From a checkpoint of a small transformer trained on Wikipedia.
Architecture: LayerNorm before each block, learned positions, biases, tied embeddings.
Training: a variant of Adam for these matrices, 222M tokens, 6782 steps.
Each number is 500 + 40 x the weight over its row's rms, rounded and kept within 0 to 999. Layers, rows and columns count from 0. Numbers have three digits each. The size before them is the row's rms in percent of the matrix's.

# layer 6 attention query, 192x192, rms 0.0515, rows 0-21, columns 64-127
118:478485481505511541519482444519509427512544551530462553442460502512497491479558461509505529472510491529385459500547468461435473494509502538424512553525536526454478412408484495462541468503448539
093:552522457579441513461521484572527515446422456433542518460436498520443511516442590488572470462510485448589576474493525542536497498547510547507544386518485477510489458515465452534509515522449519
103:481397512519569509510519455512546556505467487365472555540579496490482557450572466483485449467540513441531485505518493464558510474489503491501515479489503445492507521604519539484496570530521493
128:455567480457479481499509539574493485511482517532527547461443498545474513498478506533443440511461460481477470461475565464548506523466427566439480519601490555499473518497470477481496477510406457
126:546403540521511487505509386484519522485479489399477473536569496496506439496462561475513578486539511501528528506476442513496547480549540490567517467419469439446512507510527510478503577545556502
119:470589492466536487485493569481484444482539541583446486453445500484484537469561417519498494524468492522432466515526584484486431524477452484422488592575545540500502427474466457476465447470437498
132:488521556466454469486538465531539432457481571491503558451429542532506473511443467500543529485484435521417541462469576464543497470551528519491490490555528545426503443421506412498479559477409471
113:472534506480507431482560464567501452482491527526496560447463485493532512529480470503492531517441455501419493464470563440537490472554463507490502508572509559436495453430479411489480502488376467
123:478422524486478488551443412504484481507500430531550501491601503496473495465506438558495529511465551515461439480513436522505556544473516518561494517461435526494489609473537590498512467520548528
127:514562505480470509481542473531485470502455553544476574443378476535479533504495505502485514524460454504461498460488588437543497559508446551429510514590526508473490489492415452450491481480405440
138:505440535493533492507454464419519499511521487449483448551615509467515478509497485488493564465536531528506503561493453526427506475511515468564462513412473462477531526514563531487510534495591530
138:495523530465462501495520489574525474472471523501562581472407528568460505476473515509507454501487471463457515446467569475590556495476494549454488446576504523516476512488498486500490516475437460
131:496558488456477452467527503552520467468493545498492543456440527505532491536483494492511488507450456499445502464456604472526526457526481478462492546584512537488538393489438393489487512474389442
125:516546496531438455519498543525527519515475477557589478500506500506418511518477573534432441531450524546543515476495510539481524580478446497534518521491453504550497588582449575534581424494540473
150:508519547450491490471541478515496460456486546503510557451409509543479501480497482506489509515502474492443519442477599420588536508480481531438476485595548535494490489476473461460469533461417451
128:518532527460503524471530468522502451487469560535447564440403511517516486505513465483527552504479460485452530405492588439576555487517488540423489485582539527484487473432444436468450519479406470
115:444580458465480487486533573599499492522505499580532547474440487527504543535483486513482441513444471454477506433491537489539520479482438534452475508568503594516502502476468470515499433468406463
117:473471516484613489510499477510469443550523517513397464494575505475531470488537410522489559519470478506517481497535473507434446462512505464490454548470524508423475482448489507445502520467520502
116:511559429566514470513599513585494523524486481527494529468458447506493563507521489502472443530469454456525520457499514469552463488527447517456539504575501552476447480504444469507476440512386469
119:503381503571520520552456466456527534507503477450485475517588497453488491475510487490523526463529539516494526571548421536468460485524549490557540472415487442497483493521573536551538511560573566
127:559453593473504530479433459422522520444496525422490451526496520523467421464512522455533543464562544521494507513500513489546530517488574476527502480451535426513514529502535502471471578512610488
097:518549538457513566470479543410480474501528579563441481495442495535447499477525484498500534478498507545496495528553517437443450609458474541418504493502561468492454529503493530443507508509557556
# layer 6 attention key, 192x192, rms 0.048, rows 0-20, columns 64-127
109:563478497472530451539584426444460506540449504510499458559452499485484485535497451482491443521488469528536509516530538513473517501482517478563479532460438498491399552493507601476521530552484499
099:505441528472588432546558510538515473580544489495484556557551483528482410482494547482504575509491516465561484468475480549543520594482546507523502486369520441552407517481491559489513493468538392
102:534543488488429463543546515515543509490499482529559502508454495519464341494467569491555515582479537537544466458403498532507471510508493509553573480454489564563618507508474514581576471484542509
105:502501463532471456608503481520494457554464485527508498508488504541458492514494509489503466544512470483508515501471518508540506517495528451550496467462476493515345491540523559525534488488543459
104:509488514474560523378519505514516517445530500473477509514529499462531501486518499497522544469469565505504477492552483515481508515499495512468498508513543495505640519470457437512478496482500555
104:493490462522455499626503477476467486558458485514513491505480514536493519530489480514487432532523465517525498500449520489540497490504496492547494481504431522535365515522519566513541542525487478
105:470492452491527496559489498518464473579475479516494468520530489545507549528517476512439463511485458468551514512505526538509514508458482498523494523511477496520337497505513531488527469507489475
101:497485454525479492552503480516459484571475483522513475518500484539484524517492477496443463523511451487501519502497523509531516506473511495516491517499473500513335507525525554496506481519514462
114:529578494491520509365536574453486577478470524501516437540500487479519544503464491437512477509544527505457536541543500435494483469512534444440505523514556470436556481569472460518465518491511543
103:482465472517488461579516452514481459553449461522494502513486499518480485523507502508478474524490469492538520493478523489526524512498503488549491465481450502537338505505523551524533515516486464
107:501532532478516547413500517486522567444524515464505496486512496470526515496498478508523511473500546496473489511548480502470481480506493517472505523528522517494661494478477431499464484490491557
105:512491473513488464591492507530485456580467472540499495511506501555482468516501517492481484525511460481546516478478520518553511513509495455557520476478477493491345490520521544509563485492516451
106:480483459531478506602475477520469465556473468538523475489486500554472505524523502533453460530487457504536504498467530495521486525483500492526487487519456498503355514520526567501533498509491474
116:458539500490530520466477567507520527459494454477451523473503469511484515467518470481590528479499498488529517483484543448614542506532529517492491446466562450433536484585523468519425536458556499
110:494478452539488485601491473530465454562449468529495497500490513544488480521488511507477481542500471495540503504443535514544506514489511456546528472493451513521356492512515536522557488500489459
103:504478467503485464579491459505463450568478469514503472516474502528497496523486507505463479533499476481532514512477532511530493506495489473523489488532450504516342503511527554480538503494478478
098:493496483519474471598484502528481472569462482528507494501481500530480524507506509493468459526540434480483523506474532509520493492496513476522500481499479480488339496520548558491519494513525455
115:541527488482426536482566468401524570496520545502572476500508496490523560530475479489507425557543468504447456531528452499451522455462526510482479556467489490565476542482505550521516522581564585
102:491458507504479461589532459516482455551474493523512501508495502535465479503479514488506499544522462491514503491445506514529518516482533500527495488430477485540345525518497572509529517520533461
102:526511518480532498408553514477509531454541513479499507525504494467528500489496495488515528474486537515496479491536470498457501508491490529475513528478551504479665525479457461490457500509506523
105:508485482488542534427474504525512487453510502485464532484513507474527473484489528513524549467460555504548474499523461510493509508514470497487515487542506525478662468479483438510497507464448529